config.yaml
norm_place: "pre"
qk_norm: true
steps: 10680
Each number is 200 + 20 x the weight over the matrix's rms, rounded and kept within 0 to 999. Layers, rows and columns count from 0.

# layer 5 MLP down, 256x1024, rms 0.0507, rows 95-121, columns 512-767
195,247,189,179,222,196,175,182,213,175,204,171,223,207,203,198,196,209,226,204,202,209,184,214,213,196,227,197,214,159,241,186,162,190,177,213,221,169,204,200,197,185,194,204,205,167,201,193,223,204,190,207,232,183,197,163,197,240,210,205,230,204,232,189,241,223,196,222,209,202,167,195,196,243,220,211,210,218,192,175,190,220,204,220,213,230,166,199,214,216,172,202,208,200,204,169,183,199,225,241,182,156,213,184,191,195,160,185,221,190,193,170,238,196,207,207,227,178,211,175,206,211,194,181,170,206,179,194,200,203,198,208,204,233,173,176,194,190,233,169,198,210,198,188,220,202,218,186,203,190,173,212,234,251,189,189,186,204,227,199,204,185,183,193,184,148,229,192,196,216,199,182,198,222,187,192,202,202,215,213,196,168,245,197,209,231,175,185,188,212,225,171,214,190,186,193,173,216,205,206,194,197,188,204,196,193,194,227,215,228,193,209,211,149,178,171,199,176,209,177,214,202,212,192,172,201,202,210,211,186,198,213,189,188,195,200,220,218,206,204,229,181,215,223,197,214,185,201,203,204,177,173,224,211,197,214
172,204,196,202,210,182,159,206,183,224,213,215,172,191,214,205,223,199,188,197,231,202,201,224,188,228,226,225,227,218,216,196,219,208,190,207,175,241,230,215,198,230,207,204,231,243,222,178,196,193,189,225,189,218,195,208,184,213,181,195,189,228,206,176,208,208,194,149,212,187,198,185,191,210,211,178,171,221,184,197,222,194,173,190,197,178,208,218,216,222,204,189,211,192,200,209,186,180,197,215,164,171,227,211,192,188,177,191,195,221,185,186,165,223,185,195,218,195,203,205,200,197,195,195,190,187,187,207,201,200,218,219,177,225,204,189,174,203,170,177,192,216,229,202,178,173,185,193,191,207,209,196,173,214,195,203,217,182,194,215,221,217,181,189,198,225,216,236,173,224,188,228,177,175,189,204,183,224,199,236,208,214,203,165,186,229,216,216,188,208,201,200,198,191,225,177,202,185,183,200,180,203,219,204,196,216,202,210,219,214,231,168,209,196,196,191,213,201,237,211,213,195,194,206,199,190,198,187,197,184,216,186,199,218,189,237,162,171,199,180,211,192,218,201,179,187,183,205,189,193,190,202,190,204,217,181
200,226,191,203,207,182,219,217,208,208,199,229,201,237,163,180,189,198,198,200,207,230,237,210,196,216,187,202,186,180,206,222,189,221,204,198,211,261,231,230,187,197,199,221,210,149,213,191,205,217,223,185,200,191,175,193,177,154,221,178,197,211,236,209,197,216,223,225,202,208,203,167,190,194,199,175,189,191,200,205,181,181,193,245,197,184,218,203,215,208,208,185,174,190,177,170,232,209,203,181,204,192,222,171,196,211,196,222,225,196,219,195,182,236,230,184,215,223,236,189,213,191,201,192,206,217,187,177,224,195,225,244,229,206,178,184,217,201,249,226,196,215,178,177,212,201,213,199,198,220,195,203,226,228,195,227,226,214,199,175,203,194,209,222,216,226,210,226,169,203,200,229,182,193,219,185,215,211,180,187,203,191,225,241,179,207,156,179,175,198,216,236,201,190,214,208,175,189,208,193,187,238,159,202,164,184,193,213,227,225,183,201,207,199,173,156,212,235,197,191,194,210,189,192,216,208,209,215,203,189,179,191,184,238,188,175,197,184,189,221,227,183,220,185,207,210,182,205,193,243,209,227,175,206,210,214
172,218,216,198,182,182,231,230,185,185,208,241,170,196,193,204,189,182,218,218,167,194,242,233,202,204,214,202,223,182,196,188,175,184,215,224,198,163,214,175,206,199,170,214,199,214,172,210,186,198,198,165,194,192,204,177,217,173,186,193,216,177,201,195,174,183,203,185,173,182,217,198,204,232,200,200,212,185,194,176,206,165,203,175,160,191,198,157,198,164,186,194,206,184,180,234,169,220,214,202,208,197,189,174,200,198,219,171,182,193,213,208,199,193,163,204,222,171,211,219,175,198,177,192,177,205,195,196,196,195,198,180,190,221,208,181,204,193,185,201,219,172,186,187,187,161,208,199,220,213,171,193,235,214,163,189,194,182,201,171,218,140,197,187,193,180,213,246,229,191,203,216,215,185,194,193,200,230,199,206,209,183,158,192,199,223,212,180,210,191,194,210,190,234,202,156,190,187,191,161,215,203,147,205,165,191,202,181,178,185,189,208,200,183,181,277,191,219,183,193,209,188,175,174,190,185,188,184,203,232,208,195,167,194,156,220,218,216,209,198,215,208,186,204,227,171,179,208,198,198,190,196,198,198,203,207
203,212,218,191,233,166,201,200,191,241,190,212,146,210,194,155,210,178,173,191,232,226,204,218,221,207,193,221,209,211,206,166,212,211,194,188,180,255,175,167,159,166,180,205,219,193,208,149,256,168,229,189,191,211,183,201,174,225,185,215,203,171,218,190,225,230,180,172,249,201,208,229,203,195,171,182,193,187,208,184,216,199,169,203,186,206,237,171,243,190,186,186,195,172,192,192,227,222,200,163,191,183,189,187,216,233,191,199,196,172,182,200,214,194,185,205,206,225,190,207,167,162,218,205,190,221,205,198,232,222,212,230,226,232,191,202,194,193,181,178,226,215,226,218,190,221,194,205,220,171,183,191,193,199,181,205,186,219,176,201,201,187,179,207,171,202,180,176,224,190,189,224,184,182,198,197,208,199,195,179,180,178,222,196,206,185,170,238,202,189,200,217,189,178,202,197,203,222,201,231,182,236,239,210,222,190,203,212,201,186,224,200,204,190,166,187,217,199,183,207,208,192,208,206,179,184,156,208,212,157,165,177,165,162,184,210,187,202,193,206,214,187,216,206,220,174,203,213,167,216,222,200,183,204,202,204
178,214,192,187,183,213,224,198,187,162,182,174,171,235,217,209,192,189,219,175,214,201,192,190,182,197,129,201,203,179,192,219,196,195,183,221,184,162,205,216,156,208,188,196,189,220,209,189,209,212,208,192,164,225,186,225,195,218,163,207,172,185,203,183,170,206,230,164,189,203,178,221,190,236,221,209,195,199,201,202,227,180,209,179,228,217,269,211,183,216,169,204,224,236,243,192,165,194,213,182,210,169,184,236,192,209,203,195,212,203,228,247,208,210,197,198,212,197,196,197,188,181,192,201,194,207,204,196,185,190,181,167,245,209,192,185,170,169,194,215,193,186,203,189,232,218,237,221,229,205,214,235,200,166,226,197,202,181,195,220,209,193,192,187,228,186,196,202,208,172,144,206,189,200,171,211,218,222,208,200,180,203,210,219,153,241,202,178,174,183,193,163,208,209,167,177,188,195,213,216,202,178,201,227,216,153,202,189,150,189,200,202,222,191,185,202,174,207,188,235,208,214,190,233,232,214,241,192,193,214,148,206,190,225,204,206,254,211,218,207,216,208,197,232,192,187,190,197,219,207,182,179,218,200,182,186
193,201,140,198,173,235,173,176,198,187,205,217,226,205,163,188,202,212,240,216,180,188,230,177,196,207,201,218,218,188,203,229,205,195,220,220,224,216,175,230,234,204,205,184,165,182,226,193,201,210,183,216,188,214,202,197,217,226,186,186,174,204,185,169,196,216,208,220,186,198,209,200,203,210,197,174,184,164,179,198,198,211,209,226,182,221,215,191,184,219,203,207,194,197,191,176,184,188,208,225,189,189,212,233,226,217,205,181,187,196,210,198,164,219,222,207,212,212,170,171,223,203,183,171,186,229,156,169,215,192,238,244,238,209,209,188,180,203,241,201,205,197,185,218,169,206,214,220,203,220,202,210,216,229,233,208,203,216,207,208,207,236,200,186,217,194,169,177,194,171,192,166,200,229,181,205,174,193,188,221,194,223,196,228,228,215,202,228,216,208,196,195,211,203,194,220,225,169,197,211,238,220,196,191,210,187,217,219,214,211,189,176,212,209,195,168,184,169,184,229,158,183,204,184,198,175,184,204,189,211,196,181,192,212,203,189,163,184,187,167,207,213,223,217,219,180,173,210,195,177,220,215,212,197,164,206
189,171,215,201,186,198,151,224,185,199,189,224,194,209,186,191,186,223,196,235,218,207,200,196,201,195,178,204,184,179,211,190,189,178,184,207,212,213,229,184,183,177,180,215,209,196,196,197,218,260,186,195,176,169,215,160,255,215,201,217,205,204,209,235,199,189,160,198,215,208,179,214,216,162,175,208,197,196,195,149,219,234,174,211,227,203,213,223,177,213,192,207,180,213,208,185,189,200,212,211,189,201,220,174,203,196,218,176,194,215,218,206,166,204,202,190,179,220,180,188,208,194,202,213,221,208,162,209,173,192,190,243,183,206,219,216,192,173,186,212,208,209,219,161,159,186,219,191,207,223,178,193,193,200,209,201,188,234,187,190,205,222,167,197,173,164,214,186,178,189,252,190,241,247,213,181,233,199,232,198,175,199,224,234,175,191,217,218,216,193,223,194,199,200,181,167,223,214,196,196,187,201,200,194,185,199,238,217,169,207,180,192,249,227,217,216,191,202,189,211,214,186,196,218,167,203,216,207,221,206,201,203,155,168,180,201,210,175,185,224,210,209,258,190,187,187,208,207,202,221,200,188,179,178,211,162
237,207,192,226,224,193,186,169,209,166,224,264,212,162,167,186,189,193,214,182,189,222,192,215,180,201,194,255,215,175,191,194,204,194,206,234,215,171,204,187,191,213,221,225,200,170,235,209,188,226,191,182,236,182,232,215,215,174,200,227,201,213,197,184,210,229,208,223,174,198,179,219,192,205,242,242,196,208,219,214,205,200,204,187,220,199,194,224,183,182,197,166,193,204,199,189,233,160,215,217,204,186,173,201,160,198,215,189,231,219,211,198,214,168,183,198,201,195,223,197,209,173,191,229,174,211,210,203,281,172,239,219,172,174,178,154,173,209,183,202,227,185,185,167,207,201,192,198,192,222,207,202,199,194,168,163,193,189,208,218,210,188,225,182,196,194,200,172,174,152,203,192,213,187,178,191,196,173,209,205,206,217,173,226,191,185,208,226,206,237,208,246,200,186,185,204,183,190,205,220,198,169,216,224,203,186,212,207,220,176,202,211,176,240,212,202,197,179,170,210,207,187,200,186,189,201,216,210,189,231,216,201,251,217,203,178,204,201,209,183,207,196,239,205,213,182,150,200,205,195,176,170,206,216,216,199
177,184,203,180,181,222,217,178,199,241,194,186,209,205,206,207,180,178,149,184,184,217,212,220,196,165,223,197,183,213,152,212,199,199,218,227,228,226,196,229,184,164,216,209,212,200,195,194,214,239,190,168,179,185,218,232,190,185,213,168,166,186,178,223,247,230,220,219,206,175,183,157,206,153,185,217,230,185,185,218,221,221,196,205,205,184,167,153,149,178,220,207,216,178,204,205,196,211,169,183,214,205,193,195,206,190,182,216,172,193,211,219,228,204,217,215,202,184,225,230,180,188,172,226,211,196,189,192,174,190,222,197,189,207,160,219,213,199,202,186,204,235,198,184,189,200,189,202,188,191,192,210,195,212,188,212,227,169,205,174,220,189,149,218,190,172,207,196,204,194,217,164,177,174,184,213,220,187,181,187,217,177,188,188,210,164,171,157,213,205,203,233,190,231,170,203,210,197,186,217,225,193,206,208,222,145,175,220,161,206,165,202,188,156,177,186,195,198,222,216,215,197,206,215,196,214,220,200,196,201,203,188,176,208,173,214,230,174,221,216,201,202,192,213,219,182,195,200,205,200,191,224,238,214,196,196
201,193,220,221,193,197,215,158,188,193,200,264,219,197,194,228,213,186,208,169,179,237,209,197,200,166,189,189,199,187,218,211,184,220,186,225,211,173,171,202,182,179,172,162,193,203,211,207,174,206,216,222,211,184,171,178,215,198,205,211,163,190,204,155,216,180,213,213,189,226,193,167,195,188,186,164,212,198,213,232,189,216,205,193,209,204,209,200,202,199,222,203,178,201,196,204,201,198,196,197,205,195,207,220,217,212,211,210,177,201,168,138,199,208,196,190,189,187,209,193,231,207,217,217,205,190,227,182,210,210,191,242,175,216,216,169,207,177,200,193,202,175,177,246,183,191,200,201,204,245,197,214,168,186,202,199,242,153,202,213,195,253,208,182,218,179,201,193,198,183,193,190,207,215,216,224,201,215,247,209,220,176,205,212,214,180,185,179,154,178,231,178,206,189,192,249,216,207,222,214,197,206,215,191,176,196,204,175,218,210,209,181,210,170,170,218,201,204,203,180,227,225,207,183,221,246,200,176,191,174,213,208,206,198,231,243,210,217,222,225,208,203,215,190,197,239,195,216,220,213,213,212,211,213,224,175
160,165,200,193,220,177,209,223,235,199,208,195,225,219,203,192,163,189,218,207,182,181,220,141,169,205,171,183,209,178,202,146,209,186,205,188,206,194,201,191,204,192,176,212,211,222,200,186,221,184,185,212,203,197,234,179,176,213,183,202,177,179,200,207,203,208,210,183,209,184,205,173,189,183,208,195,183,185,211,220,207,172,194,201,175,195,198,215,194,178,184,199,178,165,179,234,177,197,200,259,247,212,240,171,154,170,174,168,185,158,211,225,237,182,229,218,213,193,238,201,210,190,183,158,168,220,182,203,198,215,149,195,202,203,172,195,198,187,222,189,178,206,224,216,194,202,184,177,245,185,193,191,193,225,215,202,236,191,191,217,207,169,212,197,232,222,192,160,204,194,199,184,182,210,181,183,212,176,223,205,213,209,207,180,184,210,201,201,187,210,193,238,203,177,207,205,171,226,190,184,185,176,197,225,213,199,223,193,207,215,200,202,217,223,161,243,212,181,176,224,200,210,246,218,206,188,214,237,191,200,214,185,219,211,196,213,204,201,186,181,216,228,189,241,203,192,225,181,192,208,212,217,225,237,240,197
214,207,204,222,202,162,195,201,224,208,193,214,162,194,189,192,242,212,180,239,240,200,220,201,220,178,191,213,200,239,185,213,186,203,215,179,203,210,175,193,202,194,199,196,154,213,220,223,195,184,216,240,183,206,194,191,202,207,205,230,194,206,203,226,217,220,205,201,221,196,201,200,208,142,149,175,187,201,185,200,194,234,210,195,186,239,226,158,213,178,194,202,160,221,161,210,221,195,170,189,191,243,173,204,183,167,217,191,208,206,157,200,188,212,213,204,206,206,193,216,225,214,235,224,187,203,187,213,199,215,172,213,189,195,213,164,203,172,204,248,200,176,224,188,209,165,172,202,202,166,251,216,210,223,177,209,180,199,174,222,352,210,166,232,229,189,189,196,203,196,220,213,206,207,211,227,194,210,190,192,241,200,181,188,248,201,201,180,194,174,228,161,215,212,185,189,226,209,196,192,226,204,215,194,214,176,169,201,179,196,246,188,221,184,158,192,191,202,195,196,184,193,200,191,225,200,183,213,199,187,197,208,196,207,185,184,202,209,185,212,215,218,176,190,212,196,227,190,196,193,221,206,182,203,196,148
211,236,215,223,211,213,224,196,218,192,181,204,201,241,209,207,181,208,199,191,221,200,172,200,178,222,220,206,189,237,187,188,167,232,211,219,208,170,239,163,161,219,196,177,204,212,217,206,192,204,219,199,196,197,226,176,194,187,187,224,206,219,197,203,191,192,220,228,179,206,178,169,189,208,192,200,231,196,182,220,230,211,172,200,201,210,205,154,188,217,189,196,241,180,178,190,230,185,207,243,243,191,214,181,214,222,185,204,202,187,169,198,203,191,193,200,169,192,189,175,215,214,210,190,218,175,187,174,195,179,193,215,200,240,173,162,230,204,201,194,191,217,215,186,218,201,208,214,185,172,173,206,208,190,155,214,193,225,225,159,214,198,211,224,223,214,206,199,212,210,204,173,191,212,269,215,199,204,184,197,213,209,181,201,188,161,194,179,201,212,189,189,222,232,195,211,166,213,207,211,174,204,209,179,197,182,201,191,231,209,218,213,214,197,205,163,247,207,207,207,223,199,171,251,165,163,212,224,196,210,214,196,212,232,171,174,191,184,204,203,264,191,208,204,199,193,208,216,210,165,198,220,170,230,223,244
177,197,204,206,164,171,181,222,189,169,199,189,209,199,220,198,209,205,183,230,208,237,186,195,213,180,191,190,247,200,202,166,182,200,200,198,208,233,235,208,205,220,165,200,202,212,155,199,196,182,167,199,209,199,212,223,215,195,182,205,209,176,197,194,191,218,197,209,171,195,186,181,178,191,188,200,196,241,185,214,198,208,205,211,201,194,208,194,214,213,184,206,199,184,214,181,195,203,206,161,188,182,187,201,200,184,212,187,203,191,205,208,209,227,198,198,172,212,186,152,205,173,206,181,218,162,211,176,183,198,189,152,179,184,213,198,209,219,201,193,188,217,178,204,175,178,184,204,204,199,223,201,182,204,185,190,205,180,223,229,212,164,226,179,211,182,197,222,229,215,234,190,201,209,209,209,227,217,204,223,183,183,205,213,218,253,248,179,187,157,200,187,195,205,219,213,222,208,189,151,200,228,187,150,225,228,189,221,222,217,179,228,208,185,150,212,187,170,188,189,215,242,211,194,238,213,206,210,216,197,173,204,162,173,194,195,212,178,154,165,216,214,190,179,241,171,209,212,241,198,197,198,194,183,195,195
205,197,188,205,189,222,193,208,226,192,207,186,191,214,235,200,220,220,193,212,209,209,209,205,197,222,193,194,236,162,194,158,187,193,163,204,182,174,220,215,184,203,167,195,241,237,211,239,211,198,175,237,185,183,198,248,186,190,193,183,200,180,189,196,224,222,185,206,196,202,196,234,218,219,222,216,226,204,209,256,217,194,205,174,187,210,194,178,187,243,186,200,230,179,220,211,192,178,223,173,189,193,227,226,207,217,192,212,200,188,174,194,167,204,182,214,188,248,191,187,199,220,209,198,240,209,215,196,221,182,175,205,200,214,216,265,185,226,168,196,239,234,226,192,186,202,182,197,238,212,208,185,158,216,197,194,175,173,168,226,201,162,173,222,202,220,184,224,191,169,228,198,222,239,205,219,207,200,193,210,195,213,212,219,175,223,197,196,191,204,215,218,198,178,171,213,210,200,179,177,197,218,220,195,248,210,245,231,152,198,167,170,196,186,209,189,225,186,180,190,179,222,205,207,215,201,229,201,202,181,185,195,201,184,175,233,181,185,171,225,235,186,219,206,186,234,210,201,172,206,190,209,272,243,199,188
188,234,209,189,229,214,219,230,194,210,222,237,199,223,241,232,180,183,203,193,216,205,169,195,191,195,192,185,179,181,202,199,209,212,187,192,210,185,230,166,203,212,212,215,199,188,203,226,211,220,187,213,172,196,180,202,209,214,191,208,214,220,213,231,162,181,173,222,210,192,167,186,199,211,193,192,220,193,198,220,167,173,156,172,178,170,169,198,202,236,190,219,219,173,198,230,164,186,216,230,210,223,215,191,196,181,230,206,220,153,223,204,202,188,197,213,178,187,193,182,188,226,244,179,204,237,232,201,209,186,170,150,199,210,198,241,239,194,238,190,174,221,212,206,188,168,205,195,184,240,213,186,202,171,220,209,204,213,204,188,223,238,215,195,198,170,224,210,215,198,207,221,214,190,190,229,191,188,176,195,203,174,193,208,206,175,226,178,197,170,186,202,191,236,177,204,185,172,183,167,169,190,190,233,193,201,185,225,214,233,223,199,215,199,212,174,161,189,240,223,186,174,194,211,187,221,188,162,226,170,194,248,196,208,207,188,222,225,204,238,184,213,214,227,165,207,177,232,170,209,154,215,186,175,217,197
219,196,198,176,203,213,203,181,238,215,194,224,159,206,202,215,189,187,186,209,196,201,238,193,216,195,203,230,203,218,221,216,181,234,192,209,214,222,215,208,198,197,200,206,209,215,204,209,207,236,174,182,217,203,199,210,189,171,204,218,193,205,219,177,200,214,204,200,193,190,171,191,195,197,204,202,194,212,203,200,173,188,189,202,213,199,202,203,199,247,187,196,195,187,190,184,223,203,183,193,216,160,202,210,159,186,190,193,201,192,180,167,169,200,214,245,202,158,211,183,173,197,165,216,173,216,236,218,218,199,195,191,190,179,184,174,223,176,196,193,197,226,202,189,210,212,129,204,208,186,163,230,194,213,146,197,219,208,180,223,211,207,163,194,216,222,167,187,224,217,175,189,220,208,194,172,191,218,190,178,203,218,177,218,159,231,178,194,212,217,151,198,210,195,178,228,193,187,198,218,210,189,191,191,186,203,194,195,189,216,203,181,163,232,214,230,205,187,204,214,221,217,212,198,205,191,194,200,215,193,175,186,225,209,217,178,212,177,183,216,213,201,190,193,199,181,171,203,204,151,192,185,229,209,197,244
190,218,230,211,169,227,201,173,238,203,211,227,192,201,202,195,235,196,228,235,191,208,213,192,213,218,208,195,201,203,195,193,203,197,214,173,193,219,183,197,235,185,187,209,195,159,187,164,204,197,199,204,179,176,172,219,163,198,199,200,191,200,200,199,202,214,191,233,190,199,171,219,204,191,213,208,182,180,198,203,208,186,193,194,212,166,168,208,193,201,201,191,226,196,205,178,194,192,244,239,234,191,209,189,189,217,204,210,217,183,184,204,180,228,202,197,161,186,236,197,170,187,172,175,189,181,165,212,195,206,224,187,169,195,228,194,198,165,220,204,199,176,186,204,220,165,189,200,162,191,205,212,201,200,204,216,227,185,188,221,225,205,235,236,247,191,196,234,205,202,175,191,179,180,230,188,176,190,212,210,209,194,167,221,215,200,161,193,175,164,198,192,197,174,189,194,255,189,214,178,224,197,187,239,200,216,173,198,180,182,220,185,202,206,220,173,166,200,233,199,220,189,207,198,182,189,187,195,172,216,198,167,190,192,209,208,187,139,211,206,220,220,179,188,226,182,198,201,229,200,194,199,192,201,207,240
183,225,182,207,190,198,194,182,204,211,206,176,252,209,237,191,204,202,213,182,184,205,196,195,214,208,219,189,190,206,244,201,218,198,227,208,166,189,175,249,187,204,179,219,173,200,205,218,170,185,211,201,232,173,214,221,171,190,203,187,187,204,222,230,208,225,179,212,188,196,219,214,211,218,180,200,195,181,172,194,202,193,215,212,170,187,185,205,203,213,171,219,176,189,211,181,188,204,183,197,194,194,187,194,195,207,193,235,191,228,189,195,176,217,163,194,212,244,196,200,161,208,206,179,187,226,223,219,232,197,210,211,196,168,186,173,226,214,223,189,224,184,198,171,194,185,222,211,200,205,174,204,197,197,216,218,218,208,220,204,189,203,200,208,207,226,232,272,198,205,181,194,195,178,190,186,182,217,189,201,180,183,159,203,207,225,202,211,209,198,242,186,180,178,223,199,199,221,196,218,223,199,232,205,177,191,213,195,150,203,191,203,184,169,245,212,175,210,209,206,192,217,191,234,207,208,198,189,178,185,192,189,251,203,228,189,202,198,201,227,214,221,187,203,226,211,222,180,185,196,206,221,214,166,175,199
199,227,175,151,200,194,185,208,214,217,223,216,213,173,186,201,176,259,219,158,181,208,200,199,200,188,197,218,189,216,183,190,167,154,200,204,208,189,198,189,204,180,216,227,146,215,217,219,157,169,200,161,207,204,228,205,184,233,177,186,222,162,190,201,208,161,216,213,175,196,203,201,206,189,191,217,196,251,205,192,194,212,221,205,186,205,234,224,206,216,217,186,217,173,191,231,188,176,216,207,204,235,198,176,179,199,181,197,189,209,178,181,227,188,232,202,186,191,203,187,208,181,186,212,212,197,213,216,249,180,185,213,158,231,197,225,191,215,196,228,172,193,150,201,206,203,164,191,204,180,205,200,184,207,199,199,229,200,168,219,231,186,192,225,190,209,196,211,177,212,213,215,234,220,233,200,176,192,198,183,207,184,194,225,230,167,210,199,212,221,183,212,198,179,211,202,206,188,232,175,175,215,184,237,217,226,183,217,249,199,206,232,218,228,220,200,219,205,177,220,239,216,187,212,208,225,232,237,171,218,207,209,183,187,213,183,205,209,201,212,190,238,165,191,174,223,212,199,200,230,199,198,210,189,211,205
218,194,229,201,192,173,175,164,182,214,193,230,235,198,181,208,194,211,196,228,210,233,174,232,204,206,208,244,218,162,196,187,221,203,195,215,225,202,207,182,168,171,214,205,220,169,212,189,199,190,171,188,206,190,195,197,245,204,184,221,161,188,229,217,197,187,195,201,206,209,181,192,225,184,207,220,204,200,182,215,197,183,181,197,171,190,182,200,208,178,161,201,202,201,166,230,239,204,199,192,214,221,204,214,170,193,215,188,177,202,167,179,196,209,208,225,196,211,214,177,182,231,188,213,194,220,211,235,215,174,221,170,177,197,218,228,236,173,227,223,226,195,191,208,183,200,225,187,181,194,221,240,217,190,217,193,201,186,202,197,188,205,217,200,183,195,184,234,193,204,227,195,210,207,210,224,200,214,238,222,208,198,181,195,188,147,213,193,192,220,200,203,197,197,208,200,204,202,208,230,209,181,181,173,182,210,195,200,214,238,210,178,210,205,228,198,200,257,200,217,202,201,245,190,217,207,256,203,199,209,192,203,213,212,213,206,201,188,178,207,188,195,193,202,176,183,173,187,194,181,177,212,228,212,204,177
190,210,239,177,169,201,210,203,204,193,207,173,216,196,183,198,216,207,195,210,193,170,206,185,184,215,190,190,179,206,228,228,190,167,172,265,218,229,219,165,179,232,203,200,176,166,223,203,237,204,224,232,186,238,179,238,198,190,192,201,200,222,198,192,207,222,163,162,179,201,230,230,180,204,200,163,214,191,166,209,194,227,202,225,200,221,194,171,189,182,230,178,227,204,209,171,181,162,205,188,204,193,166,224,167,211,199,194,183,173,261,198,164,213,215,215,202,193,194,213,196,244,197,221,199,183,207,219,177,198,231,196,188,175,205,201,203,233,186,224,170,159,230,154,206,218,194,180,200,187,228,187,216,216,180,189,174,237,212,224,198,230,214,173,186,211,186,220,170,200,183,202,234,192,222,189,207,213,208,201,233,157,173,194,203,202,225,223,217,211,232,204,206,172,212,212,207,189,215,190,256,222,208,185,195,184,173,211,211,175,199,221,206,218,231,239,210,195,194,175,189,153,221,197,211,210,194,181,200,206,187,203,184,193,201,222,193,201,202,210,194,191,236,201,192,184,214,214,210,220,195,199,191,238,176,217
188,204,209,191,195,198,219,196,166,218,191,204,209,247,220,219,189,170,223,198,236,223,180,165,205,212,177,203,212,195,192,192,222,184,186,206,193,185,229,193,188,205,215,181,193,210,239,208,209,212,193,171,223,180,216,200,171,194,210,223,205,202,208,183,189,158,292,203,148,214,251,227,182,194,222,207,216,192,150,199,192,198,185,202,203,168,194,176,198,195,187,227,202,178,199,188,245,188,166,231,209,200,220,182,194,180,210,190,210,200,220,191,202,173,214,195,215,171,177,190,233,185,216,182,191,191,218,170,208,239,200,205,171,236,214,207,206,207,209,176,218,200,186,184,204,193,198,206,209,170,194,165,202,198,189,170,179,207,195,203,221,240,241,197,217,215,199,219,211,206,178,161,212,198,194,215,217,203,186,214,195,197,191,190,201,212,177,226,181,198,214,188,198,210,222,176,191,173,193,172,223,220,207,188,184,195,196,184,195,201,223,214,233,205,208,206,198,215,189,218,182,221,218,199,233,223,207,207,213,195,210,159,214,189,169,234,241,220,203,190,195,228,228,200,189,208,228,247,208,210,166,174,213,262,202,206
167,192,199,208,233,232,174,210,185,181,212,212,230,208,173,193,162,199,210,238,207,214,211,177,203,225,209,190,207,204,190,194,219,149,216,195,186,180,187,162,203,195,222,201,201,189,180,208,234,183,218,194,208,196,197,195,229,166,202,174,150,172,210,219,208,206,174,174,205,197,229,197,219,203,220,173,185,175,211,197,173,220,214,193,204,221,186,204,165,180,191,200,216,198,201,194,188,205,212,211,161,172,201,198,218,181,204,204,174,213,208,216,190,200,210,214,223,185,197,213,205,200,215,208,237,249,209,216,212,179,250,195,165,231,225,217,197,198,232,199,200,174,202,205,174,168,159,185,233,205,202,215,203,205,201,188,187,147,220,155,213,181,213,198,210,230,239,237,199,174,200,203,194,197,213,202,172,204,181,183,197,214,192,187,180,194,219,182,217,186,200,250,231,191,211,179,198,223,176,203,202,182,216,192,182,191,186,193,157,210,235,158,180,228,185,203,210,177,197,188,199,208,213,213,210,207,176,210,247,194,200,173,230,172,201,177,134,218,159,202,224,203,243,218,196,191,146,205,164,204,187,174,160,163,199,188
213,215,179,175,212,213,198,199,225,196,175,198,197,189,211,200,178,229,194,208,208,218,211,218,174,191,173,206,236,159,225,202,194,210,207,242,193,208,175,193,181,170,236,244,199,193,211,200,181,252,188,199,209,201,234,173,185,206,200,190,186,196,201,232,183,180,186,183,223,200,197,223,216,188,206,270,188,197,202,201,215,206,212,213,206,199,183,222,189,202,212,213,190,246,172,219,218,199,201,189,225,187,222,193,195,202,261,202,182,193,201,224,221,230,222,175,184,214,169,190,199,156,200,235,171,194,212,178,213,225,175,193,218,209,178,191,225,176,226,197,209,226,167,222,244,175,180,198,212,188,206,220,228,187,187,179,219,212,183,217,215,182,188,192,222,203,241,200,213,201,212,242,176,225,193,189,203,197,218,204,199,218,160,205,201,217,226,203,225,157,220,210,196,221,225,190,192,200,175,199,198,209,227,185,179,203,212,210,174,193,189,181,197,200,206,166,204,184,181,198,190,224,230,203,179,199,185,191,192,217,190,191,224,202,192,212,220,222,209,180,217,209,207,210,214,178,218,190,192,204,206,159,179,220,208,201
226,220,221,199,207,233,206,187,203,191,204,230,208,167,171,212,216,208,217,172,218,216,213,204,185,242,233,190,200,187,237,202,192,207,180,193,195,212,179,194,181,178,201,192,198,196,208,194,236,219,211,193,201,217,236,207,173,220,204,175,190,203,179,203,195,232,198,256,188,196,217,208,189,193,203,164,212,230,217,223,205,195,221,192,178,184,209,212,203,199,187,208,171,192,153,185,177,190,169,189,153,229,190,196,163,204,172,221,224,214,204,217,228,215,200,226,216,222,234,213,152,183,208,190,212,196,188,227,159,215,209,248,172,207,214,164,182,182,200,237,187,166,194,202,202,173,174,200,162,220,218,183,200,213,228,168,217,169,209,198,233,238,206,224,191,171,219,238,218,169,197,200,209,193,214,196,180,171,223,198,204,189,216,201,204,217,169,211,171,218,216,222,203,192,184,169,208,188,183,196,228,223,176,192,234,199,173,206,218,236,174,187,176,237,187,208,184,214,199,196,184,191,170,184,159,196,194,198,200,196,199,199,190,197,227,173,209,170,189,221,227,219,221,201,236,215,204,198,208,169,231,180,203,215,189,200